From a checkpoint of a small transformer trained on Wikipedia: 4.67M parameters.
Each number is 50 + 10 x the weight over its row's rms, rounded and kept within 0 to 99. Layers, rows and columns count from 0. The size before them is the row's rms in percent of the matrix's.

# gate: layer 12 MLP gate, 448x128, rms 0.0822, rows 245-262, columns 0-127
# up: layer 12 MLP up, 448x128, rms 0.0786, rows 245-262, columns 0-127
# down: layer 12 MLP down (transposed), 448x128, rms 0.0804, rows 245-262, columns 0-127
gate245 096:40 51 49 54 62 49 53 51 54 53 33 54 51 66 44 56 50 49 34 48 38 34 54 56 41 56 32 48 43 48 56 31 38 69 41 43 44 41 51 55 46 49 57 61 47 41 45 58 42 61 63 54 49 34 48 37 30 56 51 42 52 49 38 41 44 57 53 58 46 70 56 43 48 44 56 55 47 42 52 55 76 45 55 44 41 58 69 42 43 50 53 35 62 58 33 42 39 36 45 40 70 43 66 28 33 41 50 42 36 38 61 49 53 68 40 51 51 55 72 44 62 65 48 71 52 58 45 43
up245 096:49 39 46 41 56 57 52 54 42 35 53 54 41 40 79 43 55 53 48 44 45 44 55 63 55 45 46 52 58 45 47 57 49 37 38 57 50 73 42 47 51 43 40 47 40 42 48 51 36 55 56 52 40 52 30 49 56 52 41 42 54 48 50 54 45 38 52 53 31 37 45 55 61 49 59 47 58 53 59 54 58 65 53 24 47 40 60 59 71 45 64 38 52 77 51 44 54 38 56 36 42 36 56 50 64 50 37 70 55 51 59 43 53 31 49 51 61 37 42 39 43 72 53 81 37 40 63 50
down245 096:52 59 56 49 44 52 66 58 49 55 38 65 54 28 47 53 62 68 49 68 54 54 60 56 48 52 58 57 44 51 48 67 66 38 43 59 45 32 55 57 79 42 32 63 44 50 52 60 53 47 57 40 66 45 51 60 58 52 42 68 53 36 50 49 50 43 53 55 58 55 49 41 36 53 41 43 54 63 55 80 71 47 34 61 37 35 50 37 44 65 47 47 47 62 47 49 56 45 44 53 43 53 40 38 62 45 67 61 35 61 56 54 39 45 48 47 65 49 34 50 42 46 68 36 42 54 51 47
gate246 106:54 36 37 34 75 77 53 51 22 49 50 48 57 34 58 41 71 58 64 51 77 56 53 68 46 46 56 52 55 47 51 54 61 49 35 50 58 36 53 59 49 49 53 44 36 36 75 36 63 45 46 50 46 66 62 55 47 41 55 59 50 54 56 53 54 41 52 43 37 50 56 50 43 42 47 43 59 43 61 35 57 52 64 49 79 33 54 46 46 56 55 60 50 53 58 45 55 43 44 60 62 61 57 46 49 54 46 32 54 50 49 56 61 43 46 35 64 61 54 46 53 62 51 50 45 60 58 51
up246 104:45 43 63 52 53 65 55 58 66 59 51 45 53 50 52 72 54 49 44 46 52 52 51 44 53 47 50 47 47 32 55 49 35 53 17 68 42 58 53 57 47 40 59 32 49 39 54 44 58 63 55 54 54 53 43 57 59 21 66 65 63 38 57 67 50 42 49 60 56 59 51 40 48 45 54 59 46 58 39 51 35 56 37 40 48 48 57 59 17 59 54 49 54 58 54 60 45 40 32 48 43 60 60 54 62 55 59 42 45 61 65 63 47 55 69 45 50 50 46 55 44 43 40 42 58 43 70 68
down246 103:52 58 43 47 64 68 57 61 51 53 43 57 53 40 60 56 43 48 28 48 64 54 44 44 57 67 57 48 63 58 53 50 45 34 48 48 63 59 55 63 28 45 51 75 61 62 51 49 64 42 48 55 34 28 43 32 34 48 51 37 47 72 40 49 54 66 37 42 47 47 69 64 53 35 53 46 52 61 46 51 48 52 61 64 56 37 38 47 61 30 44 46 63 41 47 49 44 58 51 27 58 42 38 45 59 42 47 47 37 52 52 56 55 52 33 47 51 47 47 47 40 43 46 56 67 63 38 47
gate247 097:48 50 45 41 49 46 55 71 52 50 56 53 51 59 59 68 44 61 51 50 51 72 47 50 44 60 50 39 46 60 59 63 48 34 21 58 38 51 54 39 55 22 53 44 56 48 65 56 61 65 24 50 52 44 31 50 49 33 50 37 57 55 60 65 51 46 49 56 45 43 67 58 51 47 45 53 45 49 65 40 54 39 61 59 50 52 57 42 54 46 51 61 41 50 45 33 45 24 39 44 54 45 45 39 60 65 49 44 64 41 63 50 58 35 48 56 59 58 37 58 37 58 57 63 67 38 62 44
up247 101:65 43 68 50 45 68 49 27 66 33 37 43 42 53 45 56 55 43 36 47 60 37 54 52 54 50 40 42 46 32 62 68 65 47 66 43 55 44 42 63 51 54 55 44 52 51 57 46 45 32 42 50 57 52 48 48 48 45 55 43 57 46 72 46 58 44 50 64 31 61 63 54 63 65 29 34 48 60 39 57 57 61 50 56 64 42 46 50 46 56 63 60 49 44 33 54 61 64 32 49 55 34 48 51 43 53 76 29 53 61 47 55 43 48 65 39 43 47 62 35 53 53 51 41 46 46 48 56
down247 098:26 55 48 54 46 29 67 53 46 49 53 51 51 50 60 70 61 28 53 63 60 55 47 55 57 46 48 56 61 45 51 55 48 49 45 48 50 42 67 43 53 25 59 58 43 57 58 47 51 53 35 27 43 43 52 66 55 46 45 44 60 62 55 60 57 44 55 63 59 44 62 53 44 56 67 49 53 51 70 53 59 50 41 41 62 48 56 56 26 60 54 59 52 48 56 64 44 46 43 25 65 44 56 47 49 59 40 36 38 35 58 40 62 43 36 44 64 61 37 72 35 53 53 51 55 35 48 47
gate248 107:57 49 38 49 64 52 61 47 49 37 35 40 41 50 52 37 60 51 66 42 44 58 51 49 39 61 34 43 63 52 46 60 61 59 55 56 33 47 44 65 56 50 38 51 41 49 60 45 52 53 60 46 49 55 51 39 78 44 56 47 73 59 52 47 52 52 31 42 57 65 63 44 43 51 62 46 55 49 55 41 53 65 57 46 43 27 45 75 37 51 52 55 41 40 52 46 55 59 80 43 57 65 44 52 49 66 64 40 62 49 33 63 68 53 46 46 48 30 57 51 36 52 61 59 43 61 45 43
up248 093:56 62 51 27 48 44 41 30 31 51 40 43 56 36 59 59 59 44 57 51 62 54 38 54 64 59 66 45 42 59 52 70 53 55 46 43 50 50 74 63 61 48 67 51 39 33 60 48 55 51 54 46 55 54 49 44 63 43 55 57 38 40 43 50 60 51 39 49 49 50 42 64 46 59 44 46 58 55 61 58 59 44 53 46 59 37 25 46 39 53 49 54 51 53 48 54 58 72 72 59 34 54 49 50 56 58 50 33 33 62 40 61 57 65 61 50 48 50 67 45 67 67 54 39 41 38 64 36
down248 094:35 46 49 42 51 55 57 56 37 47 48 61 65 40 42 42 56 40 58 54 52 50 46 53 53 40 39 29 66 63 54 50 64 32 59 28 57 53 49 46 45 51 63 47 40 50 35 54 47 33 42 59 52 54 43 64 46 51 51 51 32 58 56 55 54 58 47 44 54 39 49 36 60 48 39 51 45 58 38 58 50 29 53 31 88 50 58 46 61 53 57 61 57 46 53 60 52 51 46 45 48 48 36 55 69 38 44 62 54 41 40 36 52 35 51 60 53 50 31 73 34 54 32 33 41 50 55 48
gate249 109:65 61 55 50 65 58 69 43 41 37 56 44 43 36 25 50 59 48 71 45 52 58 55 38 60 53 42 50 56 70 54 42 48 52 59 39 60 54 54 34 35 51 44 52 56 34 43 65 50 69 29 57 43 52 41 53 34 55 68 51 56 36 51 67 43 33 60 53 55 52 66 75 68 49 36 64 41 59 55 62 47 48 49 61 37 49 57 45 58 46 58 68 53 57 43 52 51 38 54 57 42 59 64 67 46 37 46 51 47 59 37 49 57 56 59 46 47 56 53 34 46 63 43 51 39 54 56 51
up249 112:51 61 40 55 52 56 41 47 64 61 49 56 50 57 34 50 52 42 61 47 43 47 46 57 43 53 52 38 56 55 45 42 56 34 34 56 49 56 47 67 42 56 29 49 34 57 64 44 55 45 41 47 44 45 40 46 66 72 35 49 57 45 43 59 56 53 55 43 58 49 63 66 44 49 51 42 57 62 53 44 69 54 34 68 55 46 48 41 42 28 42 49 33 37 23 51 60 40 40 49 48 52 54 59 66 47 67 48 63 41 67 66 50 60 51 45 56 25 62 46 51 61 74 54 38 66 50 49
down249 106:55 51 49 57 57 59 72 55 24 36 51 50 47 37 37 42 52 32 55 31 38 45 60 49 50 41 38 48 52 44 42 61 30 56 43 42 40 55 55 59 54 46 38 52 72 37 49 44 47 57 47 65 53 43 64 40 42 63 60 65 29 39 57 60 47 40 64 50 66 32 50 55 44 50 61 62 56 58 61 62 48 54 61 76 39 47 37 54 55 59 51 72 50 40 39 54 51 49 53 37 47 52 44 56 62 47 43 55 52 58 39 56 51 61 39 44 54 62 42 42 48 52 74 37 55 46 55 57
gate250 099:66 43 46 60 59 38 72 47 66 54 53 62 70 46 40 46 50 61 44 36 81 48 66 55 57 67 52 59 56 49 42 43 57 39 49 57 46 56 47 52 41 44 75 40 48 51 43 58 45 52 30 49 44 36 40 40 48 36 41 52 49 39 67 55 54 48 46 40 45 55 50 57 65 55 48 65 50 43 32 47 50 51 62 69 45 42 50 44 50 54 50 45 60 58 44 41 50 46 67 61 37 59 50 48 60 59 57 60 78 44 49 37 55 54 40 58 47 69 67 53 59 47 41 50 52 68 42 41
up250 100:59 25 31 61 47 36 49 64 53 29 55 51 45 42 38 58 37 60 56 65 46 63 41 60 54 22 44 54 53 50 38 44 56 66 51 53 61 54 49 66 54 53 50 43 45 53 40 45 46 47 53 60 67 61 43 49 39 26 46 71 56 55 63 58 51 56 55 54 63 44 42 58 53 34 54 47 58 47 32 48 60 56 60 40 44 58 50 44 49 45 50 66 56 46 56 51 38 31 47 55 43 47 64 45 52 48 44 49 49 48 47 43 56 42 20 57 63 50 55 32 45 47 32 54 30 56 61 61
down250 102:44 49 51 60 52 45 66 62 73 50 36 56 38 56 43 51 39 53 49 56 64 41 52 45 39 46 62 47 18 56 40 49 44 46 37 59 57 62 55 40 50 46 58 55 31 54 69 41 36 62 51 51 66 50 39 64 48 45 63 36 49 42 33 57 49 49 48 43 64 31 52 68 55 59 42 51 23 68 38 36 58 48 52 45 48 45 42 44 40 52 59 52 42 58 59 65 40 41 53 46 54 47 52 48 39 58 62 35 44 55 33 59 68 58 56 54 63 39 53 55 59 53 68 61 56 38 51 61
gate251 102:57 66 56 49 40 41 46 61 52 33 51 28 47 43 42 39 53 60 50 61 43 46 42 39 43 47 38 49 43 50 61 56 68 38 36 29 40 38 55 59 38 48 37 50 33 57 55 45 42 53 56 57 52 62 55 57 58 47 56 60 51 52 48 62 60 25 46 53 69 62 44 39 65 67 43 38 48 48 58 41 46 41 61 42 46 54 67 53 49 46 56 55 41 56 40 51 46 49 38 60 48 58 37 72 52 67 52 44 70 38 42 60 49 54 47 35 61 41 75 37 63 39 38 50 57 32 48 54
up251 100:32 42 60 51 58 63 51 45 58 26 46 33 32 46 50 52 40 65 55 64 55 56 57 75 37 52 59 45 46 45 32 69 34 59 45 51 28 63 30 56 62 63 27 49 60 50 34 37 44 46 49 52 48 39 46 38 54 47 60 62 52 51 53 56 41 46 58 41 43 49 50 29 34 48 65 43 40 52 50 58 39 45 27 48 48 36 46 68 43 56 47 55 65 53 43 51 49 54 50 57 43 51 52 65 48 44 29 52 52 53 61 51 56 70 47 52 49 51 44 36 59 48 53 52 52 49 56 40
down251 107:45 41 33 58 50 49 60 21 45 59 51 62 59 51 45 59 35 41 55 37 55 33 61 42 55 51 37 53 59 54 60 34 54 56 65 52 64 47 49 54 38 34 61 43 49 45 62 51 55 47 38 60 36 41 51 44 45 60 40 34 47 47 56 56 48 64 44 51 52 51 54 60 49 45 51 52 34 37 61 45 48 47 72 56 44 47 57 58 63 46 46 16 52 42 47 61 60 44 54 31 64 41 60 38 52 25 40 56 51 52 40 45 57 34 49 38 77 49 41 56 45 46 47 39 49 56 40 40
gate252 091:44 66 53 46 73 52 53 57 66 68 51 61 48 45 34 45 51 55 50 58 39 43 53 71 53 46 58 52 59 46 58 59 44 44 40 52 57 47 67 52 59 49 52 36 40 43 61 47 32 38 58 53 45 48 51 53 51 56 52 43 62 37 24 53 40 49 42 45 56 49 60 46 33 47 42 38 56 38 43 49 48 67 60 65 40 42 61 44 51 52 55 72 68 53 30 57 53 30 37 29 50 49 51 33 45 73 57 43 43 39 49 41 53 60 46 50 49 37 47 61 64 67 34 51 59 41 55 66
up252 092:31 46 47 50 35 41 34 55 50 65 52 50 59 51 66 49 43 59 51 54 53 84 56 61 32 65 66 48 34 58 68 47 41 56 37 52 53 40 44 48 56 50 57 44 52 69 50 36 50 51 46 51 39 58 47 64 51 41 58 52 43 46 47 43 47 68 37 41 48 21 39 48 44 42 44 46 40 62 44 41 59 46 30 45 54 40 39 50 52 49 56 42 60 40 50 42 51 48 52 63 45 35 44 69 45 54 37 51 54 51 27 56 52 43 53 45 57 59 37 56 36 54 67 68 56 52 64 63
down252 091:66 47 53 43 44 50 55 52 39 34 57 44 54 58 46 36 46 64 54 47 47 36 42 35 59 42 46 47 59 58 33 41 49 62 57 46 34 56 41 53 42 43 27 61 64 36 64 46 46 47 39 61 56 73 50 50 56 60 35 61 53 64 54 55 70 36 46 44 38 65 49 49 63 39 49 40 65 49 60 52 46 34 51 75 51 61 67 62 44 57 33 66 46 42 66 63 58 66 52 38 52 56 57 46 48 52 59 49 59 29 59 37 56 47 53 52 56 52 29 54 46 56 49 46 46 54 38 56
gate253 103:43 40 62 64 25 44 66 55 64 30 69 41 49 51 50 63 43 47 42 47 40 48 53 45 60 53 47 35 55 59 43 50 48 56 56 39 53 41 58 47 58 39 64 46 50 57 22 42 67 44 66 53 31 43 62 47 45 49 63 52 60 55 42 51 54 50 44 39 51 46 39 48 40 49 52 41 48 46 54 37 45 44 66 21 50 41 51 57 42 29 50 52 60 54 51 41 24 46 62 51 54 46 27 45 58 71 39 46 28 51 39 56 48 42 50 50 38 52 51 52 59 41 43 59 50 63 61 40
up253 103:48 45 37 70 51 64 60 50 41 42 55 55 49 51 33 32 33 45 43 30 55 49 51 48 50 65 70 46 45 37 62 71 45 26 53 44 47 50 44 48 43 42 53 65 55 60 43 54 48 58 50 56 51 57 66 48 51 52 59 49 58 65 35 66 51 35 40 59 51 55 30 53 56 39 45 32 33 56 54 42 44 50 58 44 49 57 51 50 44 39 69 45 52 65 53 44 62 41 41 41 62 62 61 54 37 55 59 44 48 28 57 42 38 41 41 49 53 58 61 75 31 50 41 42 40 52 37 55
down253 098:63 38 57 55 41 37 56 46 42 40 42 53 54 50 50 61 49 49 33 52 40 48 56 48 58 52 45 57 54 50 47 69 64 54 49 50 42 57 52 37 50 51 57 64 61 65 42 16 56 68 56 32 53 44 38 56 49 52 67 59 46 56 51 33 54 66 58 47 56 53 36 43 41 62 58 52 38 38 42 51 59 61 44 41 42 54 52 56 33 60 64 53 37 50 42 43 37 50 60 58 55 54 52 70 62 44 41 53 53 48 68 70 66 57 64 64 49 58 64 40 48 59 50 48 32 20 50 51
gate254 101:49 41 46 61 47 46 48 57 62 61 52 68 62 57 48 46 54 58 42 54 62 52 54 58 37 38 57 67 43 53 50 46 60 45 31 39 40 48 42 48 49 61 63 63 51 56 58 62 58 41 35 46 49 57 59 50 47 63 46 55 37 51 61 47 53 60 42 44 44 43 50 47 53 68 54 65 54 37 44 56 63 53 67 22 32 28 71 50 42 42 42 45 30 57 64 59 45 44 32 38 64 69 66 43 48 51 40 45 51 35 32 45 38 52 37 50 55 44 56 29 45 51 39 66 53 51 38 45
up254 104:55 35 29 53 44 57 40 46 50 41 65 39 43 43 58 53 49 59 56 37 46 36 53 53 49 53 37 44 52 43 38 58 49 52 46 38 48 47 58 36 35 52 60 28 48 61 43 28 46 66 55 45 55 62 55 59 64 36 33 55 55 49 42 48 40 34 41 49 50 61 53 41 42 45 55 53 28 54 67 55 51 39 30 83 61 48 42 58 44 62 65 50 49 55 37 47 41 51 56 42 49 63 51 37 40 56 41 51 65 37 33 44 50 63 48 36 49 46 50 55 54 36 47 49 35 37 39 32
down254 104:44 45 60 41 50 48 41 42 49 31 47 51 63 53 50 50 59 51 59 59 38 55 65 49 52 38 63 46 48 66 70 45 56 59 43 41 53 45 54 78 59 42 47 63 43 53 49 39 56 46 47 55 50 41 53 45 45 44 68 54 47 22 67 53 52 47 60 42 62 48 65 37 48 57 44 41 50 50 53 49 51 68 36 46 72 66 64 56 28 62 53 54 59 57 59 57 47 55 52 57 32 35 52 57 72 52 36 63 51 57 73 48 49 31 54 60 46 39 35 64 38 48 44 44 52 49 39 54
gate255 100:53 41 63 52 34 53 57 55 54 36 48 49 49 37 39 56 46 65 38 45 61 55 60 44 46 46 51 32 62 54 54 54 51 33 51 46 34 62 49 68 60 29 59 53 55 59 39 46 53 48 53 63 76 29 35 58 34 46 54 41 65 37 51 59 62 55 47 38 45 54 57 49 53 57 66 62 55 43 56 45 77 63 45 55 44 56 39 54 48 58 47 56 56 40 49 51 42 52 47 68 46 36 49 48 42 36 62 59 66 64 38 49 71 49 38 70 45 61 45 36 48 51 38 63 61 54 60 50
up255 103:44 50 42 46 36 40 39 50 36 39 49 54 53 45 68 55 66 51 54 57 57 65 47 65 44 59 59 44 28 44 59 57 67 32 42 57 59 57 55 51 48 44 74 59 59 58 67 56 34 53 35 47 64 58 44 43 51 46 59 65 39 50 51 34 59 42 52 54 59 55 48 47 48 66 57 49 69 56 29 69 45 43 50 67 67 46 46 49 44 40 44 64 31 50 49 39 43 41 48 53 46 57 47 33 33 50 54 53 50 61 38 70 45 45 53 51 49 40 58 31 54 37 53 64 60 49 38 60
down255 103:55 53 48 39 43 57 59 62 55 52 39 44 54 48 43 52 49 43 55 65 55 48 59 29 56 46 50 41 39 47 39 59 38 49 43 57 70 56 69 43 46 45 57 43 42 61 37 63 38 44 44 43 39 51 21 60 52 40 59 37 51 55 52 65 42 60 59 64 50 57 50 74 57 37 39 44 50 38 46 40 38 49 34 37 38 47 46 54 63 35 51 48 47 65 46 62 52 39 36 49 62 38 66 58 37 47 43 47 49 49 43 33 71 49 47 77 64 61 46 49 53 57 54 48 36 42 70 56
gate256 103:55 64 65 40 67 42 64 67 51 54 62 50 37 51 39 51 54 53 49 39 54 46 45 62 46 55 44 36 61 40 56 52 66 49 57 54 52 51 63 30 43 55 46 54 45 71 66 64 68 61 54 62 68 60 43 65 54 50 57 49 50 37 51 67 46 45 77 32 36 26 42 56 38 67 37 44 49 54 41 37 49 41 35 55 63 47 52 40 51 43 40 59 36 43 55 50 43 46 50 59 32 48 46 38 55 52 52 35 57 57 41 62 49 42 40 44 45 58 51 41 37 61 34 48 44 59 55 55
up256 095:31 46 52 42 52 38 57 46 62 43 31 46 49 58 52 58 38 43 41 40 53 69 67 47 54 55 59 50 56 40 40 54 45 58 59 50 34 61 44 37 56 44 41 59 61 58 45 56 68 53 42 32 44 65 53 26 57 59 75 40 49 60 54 64 65 48 57 42 53 57 47 47 60 43 37 54 31 46 39 44 61 46 44 31 51 56 30 57 41 43 62 52 33 48 54 58 59 47 36 70 52 51 30 46 51 57 56 46 45 71 44 38 55 54 48 77 53 50 53 47 59 59 61 65 49 49 47 53
down256 099:41 57 41 47 49 33 68 29 60 50 68 37 32 50 46 63 53 37 46 44 49 30 60 46 50 45 43 34 41 49 50 47 62 53 62 54 78 55 54 51 42 60 31 41 43 51 45 47 57 50 54 47 62 77 41 52 36 35 44 32 67 36 53 70 62 54 44 54 56 55 39 46 42 69 47 57 43 46 61 62 57 61 53 63 66 40 45 52 48 39 37 55 55 47 33 46 43 44 33 36 59 57 55 41 53 49 49 48 51 42 50 56 53 39 47 34 65 49 55 49 40 39 49 37 60 44 47 42
gate257 101:67 64 69 45 44 46 56 50 65 48 60 39 56 52 40 52 71 47 45 47 42 55 62 45 64 48 51 44 54 64 59 46 31 54 54 23 37 55 34 64 49 63 55 64 37 65 58 63 66 38 49 39 71 39 51 50 33 47 60 40 51 68 56 52 43 40 53 66 60 40 42 44 41 49 63 51 55 53 53 52 54 52 49 53 34 51 45 60 56 63 52 58 54 61 45 47 37 46 41 49 52 30 40 52 59 36 36 55 60 82 46 45 61 49 52 30 45 52 44 60 55 51 43 44 40 57 45 54
up257 103:48 50 47 40 39 53 34 68 52 41 48 41 40 65 47 45 48 69 47 44 42 35 28 47 35 34 61 41 23 52 42 61 42 49 39 62 47 49 53 53 59 51 41 49 52 35 42 40 31 51 55 49 33 56 44 66 50 38 47 38 61 46 30 39 52 50 61 45 46 36 42 46 48 60 35 36 47 51 53 33 31 49 58 38 56 53 59 40 42 45 50 60 48 30 61 37 49 54 44 30 68 60 57 60 55 61 45 52 49 37 55 53 52 36 56 68 52 55 44 39 63 65 47 49 59 47 44 41
down257 097:37 55 55 53 46 48 63 42 38 49 52 70 34 46 44 50 25 50 51 59 63 54 50 52 49 52 55 60 49 65 54 46 48 40 60 41 60 48 63 40 46 41 62 49 48 57 61 60 56 50 52 55 53 39 50 63 35 40 42 52 55 58 49 57 36 64 39 48 32 44 43 59 60 56 58 25 41 47 34 36 51 56 76 61 50 50 43 57 51 53 43 46 46 68 59 52 54 59 46 66 34 43 61 44 34 50 41 41 50 49 67 57 50 56 56 28 61 64 66 68 52 46 78 38 49 57 58 38
gate258 102:33 54 60 39 57 32 48 62 44 71 43 54 54 53 48 35 80 28 36 44 50 59 43 63 51 38 43 53 48 62 58 39 57 52 53 54 61 56 59 62 50 46 46 48 47 47 37 61 66 63 39 46 51 50 57 20 53 53 52 42 54 51 70 41 55 59 36 44 63 62 44 70 57 53 50 46 47 40 54 50 48 59 56 50 58 42 58 57 38 45 55 65 42 41 59 47 48 41 29 59 52 43 40 51 30 63 72 58 46 43 45 47 68 57 49 47 40 54 45 58 37 43 51 34 55 46 37 53
up258 101:41 32 64 54 44 46 57 56 43 45 50 53 52 51 39 74 76 65 47 43 56 40 58 43 59 79 70 58 47 31 72 34 39 56 48 60 41 53 43 27 52 50 49 46 45 53 51 54 31 52 54 63 51 23 39 44 52 59 32 45 53 50 46 56 38 61 55 49 54 61 64 54 47 43 45 48 30 44 52 48 54 64 53 49 46 48 51 44 62 54 48 58 63 55 63 38 40 59 55 48 63 61 63 55 58 41 60 41 59 58 39 46 58 49 48 41 36 53 48 57 46 64 40 57 54 59 56 64
down258 094:35 45 47 56 38 56 43 45 52 48 13 55 56 54 39 34 57 62 37 47 50 64 66 64 50 69 55 67 57 44 38 52 44 39 50 45 43 26 39 50 45 55 49 49 40 51 41 43 65 37 54 47 45 45 75 46 50 59 55 35 38 64 50 62 50 45 44 36 43 53 61 40 54 45 48 54 45 29 52 37 45 50 54 74 52 38 58 39 45 47 54 53 55 54 69 71 35 48 53 64 52 56 54 64 55 33 66 56 47 52 54 62 64 50 50 48 50 50 50 44 42 42 45 50 41 47 39 66
gate259 094:38 45 52 39 51 46 59 64 29 48 54 54 41 65 53 42 40 49 53 25 66 61 66 52 60 36 29 47 43 68 51 48 41 42 63 65 60 53 61 51 49 48 34 63 52 46 50 47 37 50 44 43 53 51 50 50 56 51 41 75 51 65 59 51 26 57 58 36 47 39 63 48 41 40 53 42 55 47 39 31 51 44 64 49 40 56 75 55 41 52 40 61 48 42 55 33 50 49 56 51 50 52 46 50 66 47 40 46 60 51 65 62 45 45 59 61 31 43 50 49 41 35 39 56 53 34 63 61
up259 094:57 34 48 40 57 46 47 43 48 52 56 53 39 55 53 37 43 55 48 48 54 43 41 68 38 47 49 51 41 42 43 57 54 65 39 24 21 36 62 55 56 44 59 44 62 36 38 49 51 49 31 38 37 51 46 69 51 54 36 52 46 75 36 70 61 45 29 43 74 43 39 59 52 49 62 58 34 39 53 49 40 49 43 40 49 51 46 42 59 49 59 53 38 56 48 47 50 52 41 46 56 41 45 38 47 43 56 39 51 35 35 51 39 47 35 43 40 37 53 53 49 40 41 49 61 51 54 23
down259 100:44 53 48 55 51 39 48 45 59 51 48 50 34 49 57 61 35 52 26 60 58 79 51 41 67 37 39 61 46 52 59 62 42 38 40 64 49 53 50 47 49 40 53 46 57 54 65 51 28 63 70 30 44 50 72 46 51 57 50 40 61 47 69 43 47 71 59 62 42 40 63 46 45 50 71 64 47 54 39 36 48 45 58 50 43 49 53 46 50 49 42 28 59 54 63 46 59 61 40 52 37 44 50 44 50 33 43 46 69 62 50 42 67 54 54 58 38 58 40 61 53 51 53 49 34 45 58 47
gate260 091:48 47 52 46 44 45 68 65 33 55 39 45 47 58 45 46 40 38 45 41 50 32 45 56 53 53 36 46 52 35 48 59 63 66 70 24 53 36 66 47 45 53 45 53 36 52 43 67 55 59 59 48 45 59 47 55 50 52 59 50 54 50 74 42 61 54 29 49 59 61 71 56 35 45 57 44 69 44 38 47 37 43 61 64 30 42 40 49 48 40 72 40 52 60 42 66 49 54 42 63 38 65 39 46 53 57 56 46 49 39 49 50 41 58 37 56 54 50 46 34 60 42 48 53 31 54 45 52
up260 098:50 63 33 61 43 54 51 57 47 41 50 40 37 61 42 47 49 31 62 51 43 66 53 60 50 50 46 47 46 37 33 50 55 56 50 52 50 50 49 53 57 34 47 43 40 50 50 48 58 42 65 67 45 45 51 45 60 55 64 50 38 52 49 50 55 24 52 52 53 56 60 53 52 43 50 43 63 46 33 57 38 42 41 50 38 55 51 39 72 56 40 42 63 49 63 53 27 56 71 34 50 46 40 67 59 38 39 39 57 68 48 71 54 35 44 60 44 39 62 44 61 87 55 49 50 56 43 50
down260 100:47 56 49 50 63 38 47 48 69 49 58 57 78 53 52 61 67 70 50 45 49 41 59 47 48 53 49 60 45 50 48 57 65 66 63 56 49 43 54 47 52 38 44 52 37 29 60 53 38 63 49 50 46 50 50 53 39 47 46 53 41 59 67 62 52 52 42 89 49 32 57 54 37 46 49 52 39 44 54 48 20 42 59 56 45 44 46 39 46 49 44 57 40 51 41 47 64 47 44 60 32 54 41 51 52 58 53 47 62 42 56 61 33 61 60 58 51 23 46 65 44 33 48 37 51 49 55 58
gate261 098:48 63 40 53 65 52 63 42 47 60 50 26 63 72 72 46 61 60 43 49 57 63 46 59 45 59 47 43 54 65 46 39 58 43 58 43 61 63 40 48 40 52 54 62 40 53 40 58 54 38 32 47 48 58 46 48 41 49 51 64 40 50 39 27 48 51 59 18 46 28 60 37 43 64 67 46 52 42 46 44 52 65 45 41 46 36 52 48 41 47 53 64 42 38 52 50 44 48 38 53 68 52 75 56 44 49 61 55 59 43 56 48 43 66 61 39 40 47 30 49 53 54 59 50 54 42 51 50
up261 092:41 54 41 35 45 41 56 49 44 46 49 68 34 66 70 53 52 53 44 46 51 51 29 55 47 65 49 41 34 43 57 48 49 53 32 41 46 58 48 59 50 56 51 58 44 57 54 57 51 35 44 47 47 46 38 65 43 30 39 60 43 57 44 47 39 54 55 65 74 66 60 51 60 67 55 42 41 53 61 64 49 36 54 54 51 36 63 54 61 34 45 40 39 34 57 49 33 54 34 36 43 63 62 43 63 44 47 37 54 75 56 54 50 47 47 66 54 30 55 51 50 54 67 63 60 46 58 37
down261 088:51 61 53 51 62 53 43 45 65 67 62 38 58 47 37 52 51 52 48 35 56 67 33 33 56 47 69 39 40 51 65 54 35 62 38 39 55 59 54 49 45 61 68 28 51 58 36 64 57 42 57 53 49 48 56 62 56 43 37 49 56 38 54 42 47 56 67 47 48 36 44 54 56 64 41 58 38 52 54 34 53 68 45 47 59 57 39 53 39 60 53 53 72 37 60 58 24 46 65 45 58 38 39 50 52 35 45 53 28 53 44 38 52 64 34 56 50 52 45 58 43 38 54 56 41 42 57 50
gate262 097:47 60 53 46 52 61 65 41 42 61 32 48 37 55 48 45 50 70 48 61 47 71 38 51 47 52 44 56 47 54 62 58 62 34 41 49 46 41 47 48 54 58 56 57 41 41 58 50 44 53 43 42 50 50 42 51 38 55 37 56 49 58 49 53 44 41 44 37 48 36 57 40 55 41 34 44 43 40 60 47 39 42 29 42 27 38 44 50 31 63 62 62 46 36 57 72 46 48 52 45 37 56 59 45 41 54 57 66 57 41 59 39 43 57 40 74 68 68 66 59 30 43 51 64 48 51 55 73
up262 090:40 44 41 42 33 44 29 38 56 42 46 46 52 30 42 55 62 48 37 50 46 67 56 61 47 67 63 45 34 46 44 58 56 48 60 45 72 56 55 63 40 57 48 57 44 41 71 38 57 58 51 49 51 56 50 57 41 39 43 46 45 50 65 57 50 62 39 59 61 50 51 57 35 52 47 43 60 35 42 58 48 41 44 52 69 33 45 47 63 47 48 62 52 50 71 40 43 61 45 34 36 57 53 61 42 42 43 24 66 49 50 41 71 39 68 47 44 49 45 43 39 38 60 36 51 49 31 46
down262 089:59 43 62 53 55 43 57 51 50 39 58 62 46 63 35 41 64 54 47 62 55 35 43 49 43 55 63 38 38 46 44 38 41 64 54 55 32 57 41 63 51 55 38 45 54 43 55 50 44 53 49 50 48 44 49 32 66 35 63 51 33 87 49 42 40 46 53 34 69 51 49 56 61 61 38 38 55 44 57 50 52 44 62 50 41 39 50 44 28 41 47 40 64 54 39 40 56 35 39 66 40 51 62 55 74 37 50 63 58 38 49 62 44 43 52 54 53 46 57 56 37 52 51 45 46 46 64 70